config = dict(
    num_hidden_layers=14,
    hidden_size=320,
    num_attention_heads=5,
    num_key_value_heads=5,
    head_dim=64,
    intermediate_size=832,
    vocab_size=20510,
    hidden_act='swiglu',
    norm='rmsnorm',
    norm_place='pre',
    norm_eps=1e-05,
    positions='rope',
    rope_theta=10000.0,
    rope_fraction=1.0,
    qk_norm=False,
    attn_scale=0.125,
    bias='qkv',
    tie_word_embeddings=True,
    parallel_block=False,
    init='normal',
    init_std_qkv=0.029,
    init_std_o=0.029,
    init_std_up=0.029,
    init_std_down=0.0,
    optimizer='soap_variant',
    learning_rate=0.00401,
    beta1=0.95,
    beta2=0.95,
    weight_decay=0.096,
    lr_head=0.014,
    max_grad_norm=2.0,
    warmup_steps=200,
    schedule='wsd',
    decay_fraction=0.723,
    decay_shape='linear',
    final_lr_fraction=0.0,
    batch_tokens=262144,
    max_seq_len=384,
    doc_mask=True,
    train_tokens=860800000,
    max_steps=3284,
    dataset='wikipedia_en',
)
Each number is 128 + 32 x the weight over its row's rms, rounded and kept within 0 to 255. Layers, rows and columns count from 0. The size above them is the row's rms in percent of the matrix's.

# layer 4 MLP up, 832x320, rms 0.096, rows 211-217, columns 160-319
size [ 98  99  92 100 105  98 101]
[[154 146 120  86 158  89 195 100 160 148 127 163  98 112 116 159 180 170 132  93 146 175 146 162 183 145 158  85  95 104 137 151 171  98 104 183 171 166  33 147 145 130 117 146 138 175 104 142  86  66 125 156  80 168  88 113 182  58 129 167  96 153  85  70 122  55 133 159 135  99 159 161  94  81 143  76 119 172 123 193 114 136 138  84 127 131 107 152 136  87 144 150 157 118 165 100 147  89 154 132 184  86  90 111 146 166 196 152 143 136 172 145 150 186 135 112 168 126 109 108 195 121  94 142 111 117 187 157 136 120 118 133 168 112  91 179 122 107  71 118 150 163  80 103 139 154  75  78 108 149 111 118 182 153 104 166 184 113 162 138]
 [153 153 102 126 141 153  92 125 120  80 102 140  98 143 136 131 213 189 119 102 114 151  99 144 110 113 114 106 113 111  68  88 127 133 146  87 155 127 126 100 117 121 124 146  84  94 154 146 122  69  79 203  93 156  83  96 188 145 134 156  83 110 146 145 128 154 191 155 157 136 139 140 105  79 137 105 112  79 116  90 149 181 133 146 157 133 142 146 164 120 160 105 110 150 128  63  95 145 141 162 178 134 184  97 109 105 158  97 166 154 152 137 121 108 126 138  63 114 166 146 129 174  84 154 139 107 141 195  76  59 179  82 103 160 104 119 115  70 122 147 101  95 106  83 150  83 154 119 174  91 155 181 130  95 153 145 170 122  80 131]
 [140 126 175 111 121 137 121 156 127 129 157  91 127 176 112 131 123 185 172 226 107  47 121 111  90  55  93 128  76 100 116 120  96  28 111 146 172 127 177 127 143 156 153 107 106 140 104 122 157 102 101 143 147 123 175 142 117 135  77 100 182 178 115 126  85 102  97  90 133 123 128 153  85 107 118 188 123 115 122 136 132 132 146  89 187 128 195 114 154 110 151 170 159  88  77 148 135  44 173 128 109 103  75 105  85 165 124 156 134 176 103  99  96 179 106 147 135 154  77  87 124 115 133  88 121 123  88 126 144 100 144 151  68  92 114  88 123 184  92 119 104 147 127 145  89 117 111 129 125 126 140  65 134  99 140 122 121 151 114 142]
 [117 123  94 115  51  91 104 140 151 144  93 133 171 117 169 176 127 177 110 140  40  89 125  97 132 161 137 142 112 136 148 172 119 182 125 154 186 202 136  57  89 169 103 170 140 116  97  56 148  98 112 147  95 125 112 104  93 107 108 113 111 134  96  99 175  54 137 115 104 135 120 191 120 169 156 133 190 132 125 131  93 151 112 116 166 133  83 135  84  66 115 154 108 148 105 185 155 136 116 162 132 159 121 173 150 123 129 112 146 141 125 154 159 122 136 115 139 138 122 167  49 122 123 121 102  68 106 156 152 193 140 139 120 112 103  88 181 144 144  93  95 146 180 142  68 164  86 117 135 131 157 108 136 189  93 164 111 134 132  89]
 [ 91 149 100 183 135 136  86 165 103 145 134 151 180 124 145 128 130 131 167 130  98 159 100 133 119 123  90 188  91 132 186 126 110 173 115 126 126 114 116 137 141 171 144 148  66 139 155  33 142 152  45 101 160 158 108  91 161 120 109 153 138 129 119  82 149 116  88 149  96 134 195 170  82  89 168 191 137 184 101 152 141 142 130 127  98 140 138 142 142 146 166 143 105 155  92 119 254 143 142 133 150 186 150 151 162  94 142 120 204  89  76 148 112  92 123 164  80 142 112 127 137 116  82 152 119  99  48 135 136 119  78 137 122 119  76 153 100  95 140 132 130 180 148 154 118  92 117 151 171  94 162 147 103 112 148  59 119 114 179 131]
 [130 165 151  95  81 105  92 123 134  83 121 159 120  70 122 102  84  92 173 137 165 145 124 131 116 135 116 136 121 106 126 128 104 121  66  94 144  80 165 149 122 113  98  77 137  87  97 171  97 179 143 124 125 163 190  57  99 135 120  98 168 134 103 146 136 147 171  79 149 120  73 148 127  83 141 142 120 111 102 141  83 136 145 140  97 144  70 162 109 141 150 127 123 109  94 138 153  83 163 106 119 124 158 148 171 166 153 138  99 150 169 104 172  91 107  90 126  98 180 113  68 154 174 124  99 134 145 137 107 120 128  82  95  58  98 157 130 175 153 112 145 156 117 120 141 102 142  92  89 160 170  97 145 124 131 142 138 199  41  67]
 [113  85  81 138  97 119 176 181 191 155  93  93 138 156  88  74 184 103 134 175 125  89 166  95 105 101 162 189 162  77 165 133  81 125 143 143  95 136  74  93 111 172 152  75 111 184 134 140 159  86 116 115 122 109 135 111  99 106 152 127  83 115 175 135 193  88 136  99 103  72 147 105 138 150 127  77 145 129 112 112 119  99 164 140 104  63 167  61 162 154 128 119 144 126 118 113 130 113  97 148 107  86 127 128 164 172 118 124 102 136 155 126 123 167 139  84 115 142 192 136 152 139 136 161 114 117 153 159 166 138 150 126 106 154 104 111 149 140 147 149 174 102 148  85  95  47 142 135 194 152  94 133 183 168 148  97 130 154 146 185]]
# layer 4 MLP down (transposed), 832x320, rms 0.0841, rows 211-217, columns 160-319
size [101 103  95 105 104 102 104]
[[ 94 106 147 168  79 158  86 131  91  94 146 151 139  99 165 145  86 143 152  44 151 102 163 134  87 104 141 155 111 160 209 179 128 129  58 146  98 125 157 113 122 155  59 135  54 129 109 106 162 157 144 131 146  81 130 188 132 170 119  52 142 113 143 129 161 101 123 136 105 214  94 167 131  85 163 107 103  92 133 126 155 176  47 104  80 120 161 169 154 124 139 170 150 122 190 181  92 124 135 160 116 120  68 146 148 147 117  92 116 158 122  99 137 122  73 113 160 104 107 137 135 111  97 102  81 196 172 130 152 154 152 131  93 134 134  58 108 108 117 145 188 115 114 163 137 138 159 138 161  51 148 142 150 100 130  78 144 137 160 100]
 [ 94 127  85 134 156 149 179 149  53 116 161  95 113 199 158  96 105 120 109 162  73 117 107 167 107  55 100 140  73 147  79 129  96 128 145 189 130 130 104 153 128 106  99  80 124 143 159 135 115 158 176 172 120  96  87  95 166 135 122 140 218  83 138 167 131 155 151 130 131  90 108 194 146 137 118 120 155 145  99 108 146 116 160 151 111 146 171 146 106 118 177 127 107  64  84 157 158 130 165 131 170 154 157 127 136  98 140 101 214  75 106 150 142 141  89 167  90 160 125 144  91 199 188 169 107 110 114 112 110  95 153 183  89 144 105 137 110  81 142 199 157 110  88  93 129  95 147 138 105 127 128 112 133  83 127 162 208 135 125 168]
 [112 101 159 135 122 145 139  93  96 192 125  90 128 139 119 128  88  89  80 179 129 165 128 129 165 127 157 148 116 118  56 105 146  81 160 109 150 106 155 147 150 109 133  99  82  87 151 139 152 161 108 107 143 108 115 129 112 114 171  72 135  89 127 141  75 144 115  88 107 174  89  84 157 133 159 138 177 110  91 145 165 166 149 144 112 153 128  97  98 216 151  93 137  59 102 192  49 121 160 158 137 128 175  72 105 127  93 134 159 138 125 109 112 108 140  75 153 165 120  69  95 118 161 150  99 118 199 107  97 152 122  95 139  77 195  96 148 115 187 141 159 131  69 117 177  71 157 173 102  88 116 104 142 163 156 166 112 144  86 137]
 [123 117 169 169  82 127 139 120  76 101 114 166 134  89 178 102 167 142 104 135 103 162  75 118 141 146 140 130  93 157 145 183 136  97 195 139 157 171 150 138 120 139 148 139 162 138 196  91 156 147 175 150 182  80 140 103  60 135 137 165 160 184  99 138 127 116 117 117 107  87 111 187 117  91 127 171 172 126 132  92 171 163 171 144 163  62 127 161 214 121 123  78 173  90 155  78 152 151 117 105 108 171  46  69 143 135 138 137 166 183 108 104 123 125 168 168  86 113 155 156  96 130  63 133 111 131 119  92 102  94  88 133  88 129 126 127 157 113 214 111 123 158 117 102 133 148 133 120 126  97 131 125 123 156 159 177 120 144 104 107]
 [119 149  83 140 153 147 132 127 132 188  87 117  90 155  90 127 142 194  84 141 135 155 154 142  96 136  92  95 119 151  60  77 125 113 121 154  95 118 172 135 144 152 132 122 148 137 112 148 151 148  98 229  94 133 154  81 108 139 100 122 136  94 153 114 150 151 103  93 103 184 160 158 105 117 180  43 137 143 104 147 162 131 104 179 107 116 163  93 140  84 162 111  73 167  97 144 126 104  91 156  99 153 142 127 207 103 116  94  89 145 118 175 124 118  87 146 154 106  82 106 125 126  88 188  41 140 107 188 162 154 117 105  70 175 164 166 132 111 155 101 180 140 165 104 106 178 145  98 166 162 117 113 134 132 119 101 106 130 107 161]
 [135 129 158 113 155  87 186 130 153 131 122 133 100 130 110 133 120 138 147 127 115 161 161 110 133 146 112 102  94  71 104  89 167 205 132 113 141 151 125 109  95 143 169 100 110 204  24 130 132 129  74 161  98 100 155 118 118  92 124 155 135  65 166 136 184  87 138 140 130 122 129 178 172 138 100 139 110 189 167 106 162 108 134 156 119 154 126 104 132 143 101 149  81  86 183 172  85 146  96 131 138  83 165 150 159  92 206 112 137  71  87 144 113 137 120 122 107 143 124 136 166 146 215 172  80 112 106 149  96 185  90 105 127 120 137 150 138 113 103 119 137 112 156 157  95 104 119 108 100 157 111 133 141 148 125  95 165  87 104 154]
 [176 132 127 122  90 150 147  87 156  74 114 101 159 110 150 166 144  89 107 139 103 163 138 159 124 141 107 205 136 121 134 142 115 122 133 174 145  76 158  81 169 130 117 132 147  88 157 148 117 132 152 135 136 148 141 165 120 159  79 132 168 150 126  66 175 110 124 148  81 127  74 105 160  72  75 187  89  89 157  95  87 153  92 124  78 173  65 146 161  73 113  87 167 139  64 126  84 102 123  97 176 186 155 143 160  85  93 139 107 146 104 144  83 132 139 111 126 114 177 146 138 154 172 146  81 125  99  98 112 112  69 136 121 115 141 161 118 151 149 144 114 128 141 152 131 150 102 129 113 151 169 118 112 130  84 164 118 141 128 129]]
# layer 4 MLP gate, 832x320, rms 0.0947, rows 212-217, columns 160-319
size [107  90 108 103 105 106]
[[145  85 194 129 104 200 113  86 128  82 133 143 110 133 105 120 144 134 173 136 158 122  92 174 180 106 123 122 151 113 175 147 141 150 153 142  71 141 118 146 120 161  96 102 163 111 129 163 138 133 171 155  86 154 164  79 158  38 154 114 182 136 106 167 119 109 173 137 159 170 116 165 144 229 140  87 155  35  92 108 128  84 146 143 179 149 158 163 192 101 176 150 159 133  89  98 175  64 140 136 101 142 118 174 130 151 155 100 102 145  78 137  94 159 123 104 141 126 172 106 136 184 152  73 131 116  97 130 103  93 137 159 130 141   5 136  92 124 122 130 166 136  73 121 195 111 116 137 149 108 179 132  97 115 165 113 117 151 117 133]
 [ 66 138 168 154  90 159 148  83 104 118 171  87 110 174 199 113 122  79 124  93 120 155 141 101 169  90  93 106 173 120 102 138 140  92  81 107 144 146 127 105 168 123 105 127 129  71 138  59 103  90 130 147  84 183 115 144 112 150 104 101 151 119 126 186  53 154 114 188 126 166 109  75 119  90 102 114 170 135  72 142 158 143 154 177 122  95 154 137 116 140 166 155 158  67  77 103  75  90 133 140 130 158 119  74 153 160 146 109 185  88 151 144 123  74 133 104 111 188 192 125 111 117  84  91 151 144  89 168 112 179 107 109 137 146 129 110  99  76  79  95 118 177 162 120 122 101 145 128 128 150 102 130  98 144  83 202 153 122  63  87]
 [124 112 138 121  84 133 148 178  99  99 159 151 115 183 160 127  98 111 135  95 128 126 119 165 142 145 156 141 123  88 139 121 108  81 169 183 118 147 108 111  99 125 131 153  93  69 123 111 109 157 109 134 125  86 112 141 155 135  66 156 172 150 117 132  98  98 153  96 198  96 150 135 149 139 175  90 204 103 138 110 123 156 215 145 133 135  46 122 154 126  97  86 146 117 156  47 150 157 125 216 225  80 179 120 121 165 161 120 135 117 126  72 145 120 109 165 102 127 125  87  80  96 111 118 102 139 128 176 113  90 142 116  97 126 123 149 198  97 130 111 140 144 122 102 131  81 169 165 122 165 168 120 104 155 137 153 202 102 109 149]
 [116 149 142  78 125 153  94  94 178 187 116  50 133  82 129 149  61 121 137 163 139 106 113 102 164 120  97 103 162 161 142 140 149 164 142  72 178 122  92 121  94 132  84 116 126 119 124 137 106 149 165 160 191 131 139 129 131 137 137 108  98 156  94 120 130 105 132 123 163 161 150 126 139  94  85  96 111 129 157 137 153 188 114 114 186 176 120 179 137 117 158 139 140 130 130 109 126 160 148 165 126 160 147 127 117 106 171 117 118 140 162 124  90 129 133 142 101 158 109  38 182 141 150 101 109  99 155 118  92 112  89 192 109 116 101 155 195 135 122 112 152 100  91 129 121 109 137 121  88  82 139 133 151 149 110  75 177 161  85  93]
 [163 143 129  86  42 167 148 139 142 146 139 116 169 144 166  90  78 171  90 178  66 139 104 117  70 117 188 135 104 111 116 142 139 115 136 137 164 127 127 119  78 167 152 123 167  82 132 178 178 157  67  80 159 134 141 153 143 161 160 116 133 201 122 137 117 162 130 123  71  98  88 104 128 126 138  47 179 156  68  99  66 125 191 116 181 106 101 186 132 147  84 123 116 136 132 174 127 113  65 123 144 110 169 131 110  64 153  67 143 179 135 175  99 100 125 125 124 123  65 138 108 148 147  85 102 142 130 155 116  77  75 138 142 150 125  97 169  90  90 116 146 152 166 124 157 110 106 138  98 127 140 127 154 150 166 132 122 104 159 128]
 [155 153 124 132 108 125 136 119  94 106 123 159  93 137 195  92  79  84 114 204 126  92 131 190  52 166 130 113 118 136 152 139 103 124 110 101 116 109 137  93 130  53 127 132  98  78 106 163 155 128 151 120 132 135 122  76 128 155 110 148 117 181 115 197 130 183 127 173 167 131 141 142  97 166 146 201 129 113  98 104  93 154  84  88 112 140 121 124 106 158 162 153  89 121 110  94 108  96 137 165  92 151 114 140  91  94 197  96 110 145  90 169 129  90 110 111 156 150 146 115  79 137 147  92 113 137 178  89 194  80 194 180 146 107 163 161 135  54 118 144 155  73 151 142  86 154 136 147 122 140  98 111  99 104 132 148 192 181  90 130]]